Each number is 128 + 24 x the weight over its row's rms, rounded and kept within 0 to 255. Layers, rows and columns count from 0. The size above them is the row's rms in percent of the matrix's.

# layer 9 MLP down (transposed), 512x256, rms 0.0478, rows 247-264, columns 128-255
size [ 96 105  96  97 101  97 101  91 104  94 101  97 103  96  96  96 100  99]
[[102 113 103 146 146 154  81 112 116 140 118 162 101 127 132 149 109 160 132 112  90 110 126  80 149 127 157 156 126 114 138 110 156 111 124  94 101 120 122 133 153 110 135 143 134 134  91 110 105 151 114  96 119 175 113 109 138 136 149 122 148 164 159  95 141 125 133  94 101 119  79 161 101 119 163 125 128 122 125 104  89 112 137 130 158 139 144 121 165 117  82 114 127 150 118 106 165 102 134 145 131  99 175 118 118 121 119 128 145 127 155 143 151 118 156  98  67 164 128 160 125 124 133 104 184  96 128 113]
 [130  86 112 138  83 111  99  83 152 123 100 113  92 141 114 121 120  99 171 143 117 129 101 129 135 139  69 121 122 143 131 132 139 123 131 152 116 112 145 132 140 114 103 141 145 138 124 142 136  77 169 140 110 169 154  98 119 131 134 149 119 155 128 120 119 134  98 139 108 171 107 126  66 134 152 141 105 130 142 136 129 138 145 153  75 113 121 113 135 160 179 125 145 105 130 172 149 160 108 141 125 106 131 113 136 120 141  79 102 106 130 124 102 151 118 126 150 108 138 125 142  76 111 131 125 115  85 126]
 [101 115 112 153 132 161 117 107  99 135 118 125 124 133  73  89 143 152 146  97 147 169 136 133 128 156 134 140 135  99 143 124 101 145 138  87 148 107 142 143 123 182 123  74 134 132 146 180 135 177 153 141 118 130  95 135 103 129  90 111 108 139 121 141 106 121 164 142 104 156 126  85 135  90 111 118 123 134 122 153 151 127 134 102 143 110 167 112 130 131 104 164 122 112 167 133 148 147 129 123 178 154 101 105 148 128 142 121  75 118 137 131 150 142 122  94 114 127 112 128 110 117 125 142 145 129 102 103]
 [154 126 112 145 128 182 121 123 138 113 139 175 141 130 103 119 123 157 100 132 130 138 124 124 149 145 127 155 139 161 111 141 121  97  96  69 148 141 145 145 154 162 111 122 113 159 141 141 151  99 102 143 128 109 165 128 145 107 106 126 101  65 137 170 147 118 150 124 101 130 119 119 110  80 102 120 144 135 164 120  82 168 141 158 143  81 118 139 127 129 111 125 128 104  95 120 156 132 146 129 110 154  91 146 107 120 140  96  99 141 108 118 116  61 158 177 145 110 189 102 111 127  87 143 118 136 147  83]
 [121 124 107 150 134 133 134 104 119 141 157  81  96 121 118 155 142 120 137 150 100 162 105 133  80 116 141 122 150 151 117 150 159 145 114 157 186  98 176 138 129 107  78 148 138 132 142 148 123 129 115 155 107 154 104 126 110  76 162 163 120 136 104 158 133 145 138  97 132 122  55 149 147 148 137  92 129 124 126 111 155 135  99 159 135 144  93 111 109 136 144 124 127 146  93  97 140 119 107 157 134 117 150 117 128 163 138  99  60 133 146 137 161 144 152 155 163  89 100  98  62 110 122 115 181 132 133 138]
 [131  72 115 149 132 103 162 122 109 121 118 125 140 135 156 133  77 165 136 123  86 120 136 142 148 123 165 162 141 128 184 114 127 136 133 153 130 134 143 144 152 108 103 107 119 145 136 163  98 160 129 120 132 110  98 126 119 159 149 152 166 174 137 114 128 146 136 162 104 148 106  83 146 149 138 136 138 129 124 142 155 107 130 135 125 101 141 126 100  97 156  89 135 131 119 140  95 118 139 116 138 118 128 126 109 136 124 119 117 149 137 127 142 124 137 123  96 123 138 102 154 172 115  59 111 178 111  75]
 [112 156 152 128 110 155 159 111 123 111 127 121 145 137 139 153 110 132 170 102 124 141 113 139  93 143 161  76 137 157  96 134  87 173 114 164 209 143  73 109 131 132 108 150 105 200 151  94  93  99 125  75 114 106 175 129 136 137 127 122 120 125  85 137 132 109 140 112 139 130 132 125 100 150 140 118 102 103 145  80 108 129 164 169  98  97 203  88 144 109 114 140 145 129 128 119 120 120  99 124 128 119 134 119 149 123 105 143 119 113 116 163 143 136 144 150 143 152  86 147 159 157 123 142 120 104 111 145]
 [128 117 132 126 150 126 125 148 127 107 149 147 103 153 146 154 139 104 128 113  97 129 156 105 132 131 112 132 106 125 137 121 102 139 126 130 125 131 119  91 113  91 170 125 122  80 147 122  81 142 118 119  97 151 164 141 165 136 102 110  89 121 133 150 146 118 168 154 119 154  79  90 159 107 119 102 125 116 113 116 155 109 102 100  95 153 183 144 109 120 136 112 146 153 103 151 125 188 116 155 109 151 164 140 150 168 160 141  74 166 129 130 148 161 128  99 156 129  59 131 118 108 142 110 148 104 107 127]
 [149 118 135 126 103 129 136 150 122 117 113 111 138 122  84 138 121 187 120 149 170 106 143 129 147 127 110 163 137 130 141 138 137  81 112 109 121 117 110 131 162  92 133 129 137 149 128 115 116 159  97 108 108 159 148 157 140 126 150 121 115 106 145 178 151 135 119 120  99 112  95 171 117 122 106 129 147  70 141 141 145 105 104  83 140 134 139 124 134 112 123 109 122 116 103  83 101 103  86 116 157 106 166 124 111 139  81 106 103 135 138 159 140  88  99 114 160 109 177 155 106 147 106 185 113 121 112 123]
 [179 144 141 129 126 125 139 156 130 131 104 147 132 128 119 144 130 122 127 164 144 107 131 139 112 146 139 133 161 146 124  80 121 144 117 137 117 131 116 159 155  94 100 112 187 177 150 128 127  96 129 147 131 126 136 107 156 116 111 126 119 187 129 145 152 112 139 163 120 112 136 113 147 122 118 121  75 108  99 102 160 136 127 134 205 115 123 168 137 145 134 117 122 134 156 108  82 148 122 158 122 147  86 122 110 159 106 106 134 122 136 145 132 118  87  91 108 107 132 172 168  77 164 136 149  93 110 141]
 [117 147 129 142  85 148 150 114 114 104 135 139 141 125 137 129 144 158 168 176 102 113 128 122 126 144 123 139 139  93 109 126 170 157 159 107 116 142 170 123 115 148 128 145 158 137 142 140 117 137 137 104 104 137 123 169 190 131 135 132  76 116 144 153 127 163 141  93  93 102 143 145 150 116 112 152 144 119 136  81 100 111 101 122 147 184 129  84 131  84 135 134 103 155 131 147 122 110  90 142 174 125 146 111  90  93 143  73 142 121 171 117 149 163 149  76 145 137 148  95 130 145 111 152 124 155 104 158]
 [114 117 124 153  92 115 121 137 133 144 149 169 136 118 105 148 115 138 155 151 103  93 149 154 144 150 107 114 110 154 142 123 186 120 131 122 119  88 122 135 143 121 153 127 103 145 116 140 121 157 109  96 133 138 157 164 122 114 116 178 157 105 103 148 109 131 128 136 137 133 156 139  84 105 162 106 155 121 126 141 152 113  76 149  97 142 140 105 138 150 162 140 157 118 153 137 119  98 132 146 137 107 116 184 184 113 141  72 131 138 119 155 107  94 125  82 101 111 135 108 168 134 145 109 122 101 128 102]
 [ 90 113 104 112 131 116 139 115 142 145 145 188 102 121 111 152 134 157 164 134 120 109 127 137 139 146 132 105 113 134 158 151  90 142 150 149 113  99 131 162 116 154 131 118 119 157  63 130 123 123 117 149 135 136 127 142 148 134 116 114  94  91 111 137 158 101 151  91 173 129 141 120 165 147 163 154 112 139 124 138  93  95 100 104 113 114  99 180 119  91 112 114  96 161 125 135 143 134 124 144 115 149 140 101 110 102 160 167 100 103 142 139 142 140 140 134 132 157 120 108 115  84 135  96 157 152 148 125]
 [172 145 143 131 165 145  77 140 136 131  94 168 128 120 141 117 113 169 131  85 145 139 142 150 114  90 164 137 124 133 108 116  68 119 136 126 137 129 130 152 113 144 133 103 102 128 163 119  93 129 167 106 173 145 128 133 109 116 138 127 109 108 110  77  84 158 161 132 135 118 164 144  76 106 146 134 114 129 144 109 131 115 140 141 104 139 132 140 137 149 125 108 135 111 148 138 126 152  98 139 103 181 156 129  99 129 123 126 125 122 149 104  86 124 124 107 140 116 137 155 152 127  77 137 130 102 131 126]
 [110 161 122 142 161 130 119 114 105 156 154  82 129 124 113 134 155 105 135 135 143 146 156 122 133 150 117 112 135  71  92 138 135 144 150 170 121 130 155 115 127  96 137 108 136 125 142  93  82  99  84 125 106 147 121 141 136 120 173 115 117 108 101 112  95 165 145 158 104 113 121 127 157 131 150 141 135 127 123 132  91 141 126 118 116 114  86 103  90 138 118 146 101 110 146 122 158  96 116 158 112  92  99 142 158 156 120 165  88 137 123 126 161  94 161  14 101 159 108 146 138 139 146 116 135 107 150 128]
 [144 133 140 161 141 109 117 137 148 148 114 126 129 111 169 146 150 143 150 111 128 130 108 130 125  93  97 146 105 164 158 105 119 110 149 180  94 142  93 142  98 125  83 145 166 106 146 151 156 141 100  78 153 122 132 155 142 123  99 124 125 156 129 145  95 121 100 148 107 144 130  98 133 163  93 131 109 120 136 119 193 137 124 127 129 108 147 109 136 148 125 115 119 144 102 132 155 115  60 171 126 141 145 108 131 145 137 143  85 114 103 158 145 128 107  77  73 100 136 103 101 135 122 125 136 134 111 115]
 [104 119 145 132 178 138 139 124 167 156 149  90 100 147 130 129 141 120  81 124 122 131 100 146  98 124 106  76 121  89 136 141 118 115 114 123  96 166 128  97 134 163 102 131 154  99 103 113 157 104 124 160 114 100  93 159 113 153 146 138 118 134 131 107  82 142  99 144 140  72 100 105 114  92 126 117 126 147 126 154  95 108 125 139 168 125 112 112 106 145 107 146 160 136 104 119 142 187 128 101 171 160 135 116 135 108 112 134  58 141 100 106 116 114 121 172 160 172 146 118  94 139 122 135 194  99 109 149]
 [146  97 105 109 136 182 135 157 147 187 147 164 180 169 103 134 161 176 134 134 123 128 125 122 123 124 102  93 133 138 162 149 105 112 137 110 154  95 138 138 132 128 145 114 138 124 123 119 179 146  74 111 159 122 124 163 133 122 104 151 111 128 137 166 141 144 117 178 169 175 139 167 137 138 123 132 121 132  97  86 149 141 117 149 109  93 155 150 152 137  93 190 112 162 109 178 139 129 172 139 111 132 118  82 160 107 112 119 144 109  84 154 133 128  92 123 121  75 119  92 146 154 133 111 127 131 157 152]]
# layer 9 MLP gate, 512x256, rms 0.0477, rows 248-265, columns 128-255
size [104  94 102 103  96 105 100 100  97 103  99 102 101  95  97 101 104 103]
[[113 117 114 202 169 142 115 119 155 101 109 149 149 140 125  95 127 140 107 161  83 131 103 151 156 160  93 126 138 145 105 112 161 121 130 134 117 139 115 126 142 197 141 121 134 144 150 101 145 155 147 147 159 159 157 116 124 128 141 135 134 133 102 126 144 154 147 116 120 119 145 141 120  78 102 151 152 128 145 144 140 103 123 155  94 158 157 134 111  99 118 128 152 148 142 131 130 118 113 176 164 135 124 132  80 130 123 101 166 131 118 140 156 118 148 165 129 137 167 112 116 134 112 120 125 156 127 143]
 [106 152 118 109 156 129 144 137 151 106  89  87 109 114 148 190 137 139 152 127  90  85 149  94 119  80  88 144 147 133 128 133 145 118  96 126 137 121 137 150 166 108 168 155 103 131 158 140 129 129 121 136 180 122  98 163 146 169 118 107 142 141 136  94 103 101 104 110 130 110 123 100 148 110 101 128 128  99 150 105 145 131 104 119 110 129  84 140  94 135  96 119 120 108 108 127 118 128 152 175  87 171 129 118 155 146 123 125 159 160 155 163 138  88 160 112 130 126 179 105 118 132 134 151 107 110 149 173]
 [154  89 126 154 177 115  90 132 149  78 154 126  79 130  88 110  87 174 140  89  77 130  82 157 110 186 125  87 103  94 105 135 146 136 120 128 116 143 128 123 130 112 101 103 144  83 102 115 147  83 132 133 163 107 129  88 133 137 163 132 159 108 108 112 123 112 149 125  96 104 147 115  85 150 113 132 127 142 115 126 138  85 135 130 106 131 121 131 120 109 156 132 129 140 123 169 136 110 156 105 190 119 115 117  97 134 151  99 141 100 135 152 122 132 138 138 123 131 127 112 104 165 107 167  98 130 131  60]
 [113 167 164 110 153 148 136 139 122 122  93 154 107 163 141 129  82 133  75 145 107 119  76 109 166 128 136 120 108 177 141 135 131 110 144 139  91 130 150 109 139 141  92 135 126 155 102 198  97 159 165  77 106 159 102 183 161 113  91  94 156 113 167  99 140 141 108 145 113 158  99 139 121  95 157 137 121 109 168 153 122 148 139 134 127 130 111  91 148 104 150 124 198 110 102 146 104 104  93 134 126 110 163 140 133 126 132 121 106 173 137 120 143 172 146 132 160 157 135 108 163 171 127 116 155 142 111 107]
 [128 179 138 162 118 124  95 148  94 155 121 129 137 180 141 128 155 162 151 112  83 104 104 154 144 138 107 149  97 116 137 135 116 106 169  86 157 132 112 129 130 141 142 151  94 105 113 141 157 125 101 113 145  98 170 122 159 176 143 108 127  76 105 154 168 134 138 142 145 137 133 165 153  85 132 142 130 131 142 129 113 192 169 119 144 114 109 122 135  86 130  88 115 118 123 126 162  78 137 141  78  97 110 117  87 162 134 144 120  89 136  92 149 117 149 123  94 105 151 125 133 152 122 161 107  89 151  95]
 [102 115 113 117 165 140 121 112 145 154 127  90 134 139 131 127 134 118 116 128 111 148 179 139 138 110 156 124 160 161  95 155 144  97 142 148  86 109  70  85 128 105 162 153 113 103 120 115 147 137 128 136 110 132  96 157 107 159 142 163  90  97 163 122  79  88 108 127  94 149 127 133 123 164 113 161 142 168 152 144 119 152  83 170 143 114 157 124 149 183 100 120 131 139 122 127 114 121 119 160 137 143 115 119 133 141  98 155 140 128 118 150 135 108 120 132 158 139 151 102 117 111 180 137 158 117 103 133]
 [ 88 131 115 153 111 149 143 140  85 155 102 155 101 126 139 139 121 135 123 121 136 111 145 120 110 156 122 136  88 158 153 113 125 153  96 132 168 132  74 149 137 107 134 127 105 127 119 128  98 152 129 117 155 143 131 119 128 146 138 113 126 142 123 131  83 102 142 118 101  64 125 127 162 118 129 163 136 132  95  94 125 113  88 129 176 123 142 111 121  96 145 147 106 146 145 124  56 135 153 100  97 135 119 136 121  98 103 129  90 138 143  98 154 185 176 151 108 128  94  64 143 121 132 109 126 142 126 126]
 [147 115 151 131 141 148 145 128 140 132 138 142 107 141 146 102  89 137 139 139 165 136 128 140  99 147 130 129  81 134 126 109 113 169 148  97 121 155 125 154 132 181 180 130 104 124 110 122 122 149  92 146 140  79  97 123 112 118  70 149 120 129 115 160 108 133 129  87 130  96  90 140 126 136 116  91 103 104 114 117 141  98 119 119 148  82 119 130 103 107  82 171 167 124 155 111 118 131 136 143 161 158 132 116 123 110 146 179 149  93  89 155  88 139 206 116 130 138 151 171 128 144 142 120 122 155 155 149]
 [165 145 134  83 124 104 129 160 158 169 124 162 125 159 150 118 115 122  99 126 109 138 144 152 156 131 148 136 135 108 114 100 123 127 139 122 127 138 162 112 141 116 109 149 108 139  93 108 147 132 125 107 101 109  95 118 104  81 122 152 141 134 124 180 135 114 152 135 164 145 175 123 125 152 136 137 130 123 146 125 120 124 140 112  66 147 120 113 128 110 170 134  96  95 100 142 125 153  66 117 165 122 128 186 144  82 136  92  80 140  78 123 117 180  87  98 150 155 103 120 104  94 141 163 118 119 116 129]
 [140 133  96  93 173 118 104 163 132 125 185 114 117 130 140 146 197  73  98 107 142 103 123  99 141  96 123 103  94 107 123 134 156 174 149  93 125 146 158  86 120 156 146 141 131 109 118 152  89 112 140 130 107 182 155 126 128 107 112 125 140  94 158 127 134 120 119 142  86 110  96 115  87 153 133 119  99 137 142 132  94  85 143 129 117 154  97 124 104 143 109 123 140 177 140 133 115 152  83 135 125 138 147 162 141 105 118 167 162 147 119  80 136 154 135 136 125 101 103 145 106 120 113  71 152 118 165 105]
 [129 151 149  86  92 148 118 131 113 116 130 134 104 135 126 146 140 135 111 134 152 115 140 121 159  81 134 162 117 128 137 145  96 126 126 149 189 144 113 130 137 124  80 165 140 102 112 117  84  98 102 165 128 132 112  95 164 162 143 159 140 128 130 150 109 123 136 162 122 120 136 125  80 113 144  94  68 150  53 174 150 106 143 151 113 108 111 146 109 133 106 113 194 129 152 137 126 148 121 160 114 112 167  89  68 150 147 135 117  93 135 126 116 147 142 142 101 142 170 114 110 109 142 107 119  88 145 118]
 [134 151  80 132 150 121 112 100 108 158 153  98 127 135 114 107 128 140 122 117 117 135 186 152 126 125  99 126 125 117 100  87 144 136  88 122 129 116 121 180 151 132 135 132 137 121  78 176 180 147 116 175 154 112 137 177  87 128 102 132 115 144 132 152 132 136 176  98 107  84 133 109 153 119 130 146 147  92 117 132 110 114 129 163 105  96 130  99 109 163 130  82 123  93 122 146 108 154 115 136 112 160  92 122  99 130 147 149 103 178 140 104 173 172 110 103 110  86 170 124 159 121 134 144 113 123 112 125]
 [128 159 119 109 135 142 169 157 102 147 137 112 102 111 182 206 128  80 149 153 150 132 143  90 115 115 133 159 136 137 103 109 103 133 111 162 130 172 131 135 120 105 146 105 161 135 139 133 116 156 156 149 133 127 115 156 104 100 129 110 135 185 126 137 120 144 137 116 147 132 141 125 158 121 131 153 119 121 117 146 152 131 127 167 148  91  86 118 147  97 187 142 120  69 118 148 139 171 149  98 156 153 113 104 116  89 117 175  90 156 171 144  95 153 134 149 143 119 137 151 124 145 183  97 136 124 159  69]
 [115 120 121 114 105 133 138 124  71 128 117 114 118  92 137  84 122 115 147 120 131 143  77  97 123 114 193 106 111  99 132 149 101 124  65 103 114  94 134  73 127 140 120 111 160 134 126 101 154 125 137 160 126 129 131 145 129 120 109 107 109 159 123 105 140 133 100 130 111 107 116 152 147 139 103  88 120 135 163 121  97  85 126 166 130 143 112  80 149 109 133 121 121 126 151 127 112 111 111  90 122 115 109 132  90 146 169 130 143 140  87 159 111 157 109  86  75 137 154 151 106 167 145 158  90 131 168 137]
 [151 161 101 129  96 119 105 114  81 111  98 115 131 104  98 112 129  98 104 121 135 117 139  99 161 130 150 137 140 133 127 124 151 121 195 121 114 142 136 150 137  77 144  74 135 113 139  91 169  90 151 110 163 170 145 149 102 106 155 110 110 132 129 139 120 143 128 129 159 154 153 133 119 147 121 114 145 134 140 167 172 115 132  93  70 122 152 109  90 145 126 116 132 122  74 155 152 135 106  96 154 107 129 118 133 162 139 129 130 162 130 124 112 151 138 129 161 147 122 132 170 132 165 102 118 136 164  83]
 [137 102 139 133 150 185 144 138 146 147 117 101 152 122 122 128  93 104  99 156 140 134 132 153 131 119 102 101  98 148 123 102 133 100 161 123  98  92 140 164 145 144 102 146 113 181 149 148 113 117 175 140 133 128 176 137 139 121  75 112 136  95 124 171  97 101 110 132 152  84 137 158 130 118 133 147  97 110 129 116 146 152 105 106 141 126 110 183 106 147 128 119 166 154 133  96 119 136 128 110 172 153 138 151 105 161 133 128 163 135 157 122 141 126 133 158 118 127  75 117 155 116 127  93 166 131 102 149]
 [130  99 166 113 127 124  84 161 115 130 117 122 117 137 147 106 108 119 126 110  80 176  92 115 168 145 137 182 151 103  81 105 123 154 117 163 122 130  98 119 127 114 113 107 138 138  94 142 140  93 135 153 108 114 105 160 105 159 161 103 124 152 128 127 117 126 171 137  93 114  87 118 111 160 151  86 141  96 154 127 150 109 125 135 131 128 118 142 112 101 126 104 140 118 114  91 120 143 116 101 116 145 134 134  95  99 116 130 144  87 117 118 131 141 166 139 111 148 139 194  81 127 109  94 125 110 132 112]
 [122 165  87 116 102 121 136 132 146 151 144  81 143 131  80 173 106 150  88 161 130 179 148 131 117 130 140 115 162 143 133 122 124  94 113 165 160 117 127 163  95 131 122 140  91 106 178 176 122 169  75 133 122 158 140 186 111 109 116 138 139 155 106 124 141 137 148 134 160 146 151 112 122 134 187 100 182 114  82 148 114  91 158 139 114 122 102 102 116 127 139 150 130 169 119 137 137 110 120 109 119 111 151 120 123 132 109 130 113 137  73 115 167 108 156  91 113 122 143 104 108 118 151 109 137 114 151 131]]
# layer 9 MLP up, 512x256, rms 0.0476, rows 248-265, columns 128-255
size [101  99 102 104  99 101  98 105  98 104  99 100  98  98  94 102 102 104]
[[156 147 162 122 121 110 100 100 113 121 105 117 148 136 168 145 168  84 145 103 133 145  71 127 145 165 138 140 106 156 132 129  75 123  84 162 105 176 132 145 109 133 132 134 145 105 119 137 132 115 164 162 126  94 111 118 158 105 142 111 124 156 109  81 141 142 179 118 139 115 122 129 151 111 125 104 170  78 137 131 123 151 127 118 103 116 125 157 144 121 139  85 159  84 118 105 112 152 157 134 190 130 194 138 129 150 147  96 125 148 106 118 104 186 113 115  74 151 128 132 114 156 134 131 102 117 155 123]
 [106 115 122 117 175 119 140 161 126 101 122 145 121 123 132 146 118 101 149 121 149 118 131 145 135  81 142 154 147 106 127 101 149 201 109 115 170 105 123 151 137 131 143 134 121 145  81  84 141 155 175 137 151 129  99 110 120 160 136 148 101 106 184 134 130 113 111 164 144 136 136 124 156 127 158 121  97 125 113 133 127 117 123 176  97 161 120 112  72  95 122  95 106 120 159  87  95 144  89 139 121 148  61 147 121 140 157 186 134 171 120 136  72 134 166 136 138 150 141 110  89 126 167 125 113 154 109 117]
 [119  89  95 143 124 132 138 156 145 105 133 122 134 141 116 145 139 122 153 106 147 119 130 102 134 104 143 145 130 122 107  78 106 114 163 129 121 120 141 107  90 131 133 178 164  91  99 152 162 131 102 150 170 117 123 102  61 131 104 129 162 120  93 141 171 119 192 139 179 132 110  73 143 119 129 142 175 128 131 130 143 156 132  98 125 145 144 114 137 109 147 128 103 102 128  88 119 119 126  98  96  83 122 162 142 171 133 138 121  95 146 136 104 111 145 148 159 150 126 135 122 111 164 128 167 144 143 160]
 [128 130  94 189 124 126 122 112  93 176 149 148 159 137 128 162  99 126 167 139 134 118 176 150 123 195 116 165 129 130 128  92  95 160  91  87 113 140 151 161 167 148 132 105 155 132 119 141 106 159  97 124  64 145 136 112 112 158  95 109 137 103 103 106 183 159 107 108 150 128 176  78 142 138 124 119 124 133 106 121 154 115 114 144 128 131  52 129 120 116 127 114 150 115 122 113  94 130 124 110 125 126 105  98  90  85 118 128 109  71 152 118 143 152 155 156 115 160 144 111 154  91 111 114 116 121 100  98]
 [145 150 132 116 126 131 119 128 159 165  95 143 109 126  80 110  95 104 178 115 161 149 124 142 144 154 116 155  93 117 118 140 144  97 176 117 125 138 145 101  97 152 112 181 164 161 109 168 125 123 144 152 168  68 135  84 156 150 108 138  98 147 107 129 150 148 113 152  89  78 112 144 125 147 106 129  91 101 131 174 151 119 159 138 143 112 133 124 135 156 110 159 153 177 115 134 126 142  86  87 139 104 107 121 115 161 103 110 153 134 136 131  99 104 110  96 157 108 124 143 159  96 101 152 146  88 117 131]
 [102 110 147 152 134 133  96 146 104  97 122 106 111 119  91 127 141 114 128  94  86 127 139 102 114  96 157 205  75 134 166 107 120  94 175 120 118  98 158  99 179 150 159 116 134 126 124 122  74 108  95  83 122 136 155 121 133 113 113 146 167 151 163 128 102 153 137 123 117  91 116  94 131 166 122  97 112 130 110  94 176 117 117 117 117 123 129 138 126 111 131 147 129 141 107 147  98 102 178  98 133 139 134 116  97  77 103 136 149 151 142 124 148 122 107 178 116 103 172 116 128 103  82  98 112 144 191 127]
 [ 87 139 121 130 149  97 143 139 141 175 123  85 125  87 153 133 121 106 144 131  78 136 125 145 139  97 133 131 147 112 115 106 114 145  90 166 138 134 181 127 118  96 167 140 117 155 141 120 105 137  99 156 174 159 128 183 115 155  86 129 108 127 144 112 129 140 159  95 115 152  76 150 130 142 157 104 118 128  94 123 163 127 124 140 125 159 141 124 125 138 169 100 108 135 133 134 130 134 144 160 143 154 170 157 131 136 101 151 154 120 152 118 158 100  87 118 144 141 155 119 175  99 144 173 110 133 133 138]
 [156 104 174  88 101 130  94 134 143 137  97 127 118 164 139 109 156 103 215 115 120 162  80 147 142 126 123 116 126 132 161 111  84 162 118 139 135 120  99 147 116 113 145 185 102 139 179 112 129 127 125 153 149 150 161 128 163 123 147 134 154 133 109 151 129 170 118 166 140 136 150 113 132 145 168 151 122 144  95 107 159 142 157 143 103 117 117 189 133  96 185 146 143 135 138 137 126 124 110 130  98 163 105 130 103  97 107 154 127 172 110 114 132 103 127 145 151 189 112 114  99 109 108  91  81 119 130 123]
 [110 100 114 108 146 165 107 126 133 134 132 119 156 130 105 117 136 141 146  85 104 106 114 129 150 114 120 143 123  75 100 150 113  94 132 118  91 123 111 134 139 130 170 119  93 118 103 132 168 133 135 137 128 168 118  94 108 136 131 163 142 126 104  90  98 133 151  67  99 170 135 138 123 154 139 164  82 140 169  92 150  83  77 140 174  98 112 121 116 136 137  93 109  86 118 118 125 122 136 141 146  94 166 119 178 127 162 139 101 113 121 174 112 100 142 130  91 100 150 125 118 129  92 153 107 181 127  99]
 [ 91 150 121 111 153 127 121 141  95 129 122 107 157 115 134 127 119  90  99 126  83 171 139 142  65 120 166  72 138 123 154  61 111 141 143 151 145 114  91 109 151 138 115 115 129 104 112 140 152 143 130 118 129 139 122 110  82 109 124 119 132 171 128 104 102 123 136 138 155 136 142  93  98  68 107 130 160 123 144 129 138  97 162 111 130 105 140 114 127 116  89 155 112 103 111 142 120 123 115 117 110 152 184 112 119 191 135 132 170  61 163 122 123 138 132 165 148 162 130 115  57 137 152 148 132 140 128 130]
 [ 92 142 124 114 151 139 148 125 134 168  95 150 128 116 149 136 100 112  89 129 118 126 121 122  92 146 194 135 142 130 128 115 116 152 127 144 155 146 147 126 139  96 138 109 160 153  78 105 147 135 159 152 138 118 118 135 135 134 162 123 149 127  86 112 113  79 133 136 157  93  85 140 120 101  92 158 126  79 127  89 127 141 156 116  84 136  87 101 159 150 154 107  94 152  91 143 153 153 138 114 104 133 153 124  71 123  92  94 150 108 156 119 121 130  60 118 148 155 150 130 144 120  72 178 199 131  94 111]
 [130 152 121 163 101  51 112 105 144 132 147 122 151 151 118 146 122 176  82 108 131  97 101 126 126 118 108 113 112 125 127 146 143  83 158 118 139 118 131 123 130 121 131 167 100 138 135 117 151 147 112 118 110 113 153 111 122 169 109 138 142 124 144 137 102 108 147 116 120 106 115 130 110 139 110 131 102 185 144 151 157  92 150 122 155 117 192 138 104 142 136 122 128 116 115 136 129 145 115  67 129 124  97 137  75  97 119  91 142 141 117 129  92 121  96 133 121 159 105 129 134 140 157 135 107 139 176 126]
 [122 144 112 139 110 119 105 126 119 106 129 162 172 123 162 145 109 106 134 126 135 141 135 112  92 100  98 123 127  87  76 111 130 144 135 150 133 114 128 124 160 109 153  87  97 138 176 122 138 115 135 162 117 100  91 164 121 145 119  73 124 123 142 139 137  91 111 106 103 153 135 187  93  84 108 101 160 175 124 142 165  94 141 155 155 133 115 168 154 131 162 156  96 143 130 113 151 185 131 107 121 129 132 123 108  99 159 138  84 148 135  99 137 146 145 116  82 143 156 144 147 139  93 139 186 113 160 156]
 [115 138 142 151 143 132 135  96 131 154 114 151  71 136 124 163 131 110 132 121  92 118 142 140 123 131 145 118 159 126 139 140 165 130 122 129 133 121 139 138 143 131 155 117  69 135 131 130 118 124 117 126 148 133  83  87 169 144 113 206 138 101 183 170 147 149 127 118  82 148 146 158 147 126 137 148 158 128 155 128 128 143 136 121 112 111 141 128 162 116  91 102 110 152 127 144  99 134 190 130 158 132 142 119 116 122 104 136 141  58 102 111  85 150 118  87 127 158 109 153 140 198  85 104 151  83 147 103]
 [171 129  83 112 137 151 171 156 106 111 117 106 140  98  95 157 121 163 121 129 122 122 137 155 165 130 138 130 137  96 109 101 120 168 123  92 138 172 108  78 145 110 108 127 148 147  93 109 113 129 149 100 159 171 131 130 121  80 134 116 141 134 141 110 118 122 116  67 117 139 135 135 155  99  74 105 164 147 137 104 123 163 121 140 144 117 136 100 115 137 136 119 124  70  66 160 126 113 121 141 133 107  85 125 126 166 116 163 106  89  85 145 166 141 146  90 171  84 159 131 136 121  98 141 137 137 115 131]
 [138  75 139 137 110 140 131 107 135 119  93 160 130  67 138 149 166 126 191 113 107  94 123 117 146 133 150 145 116 125 160 134 152 123 115 124 148 153 112 129 110 131 153  95 111 117 130 124 156 125 128 135  83 147 140 152 112 168 148 151 103 122 138 114  89 108 108 111 168 149 118 118 141 124 123 145  94 120 110 128 168 104  91 140  55 138  67  96 123 107 151  93  51 161 143 158 124 113 143 167 143 151 127 105  94 100 128 107 149 114 132 142 129 130 131  86 125  96 147 168 136 136 151  99 142  94 146 169]
 [161 134 164 158 172 115 111  97 108 168 102 162 118  89 106 154  74  92 100 108  93 102 112 137 143 128 160 146  87 122  99 150 128 147 124 147 134 113 164  90 119 151 102 122  82  87 143 107  93  87 161 151 156 126 145 143 141 134  69 158 107 157 144 134 121 154 104  89 146 141 112 110 132 140 131 145 119 146  87  92 146 109  88 134 153 121 144  97 113 165 133 138 126 143 109 120 110 123 130 101 127 123  85 163  94 179  69 155 145 116 141 137 154 118 130 134 136 123 119 146 125 133 134 115 141  84 155 195]
 [106 120  92 112 122 138 111 166 138  97 147 163 100 119 177 127 118 104 136 175 163 124 119 130 111 127 145 151  76 198  99 145 129 151 139 124 160 166 130 138 168 170 152 152 138 129 127 114 130 151 133 133 147 127 152  96 107 142 146  71 113  96 115 137 142 130 149 155 122 124 117  84 129 127 124 122 159 105 113 188 129 173 153 126 139 123 145 132 114  95 133 127 148 172 126 129 113  82 184 146 167 126 119 122 103 112 116 123 105 143 109 126 139  99 130 150 137 113 133 135  85 120 141 105 147 143 133 154]]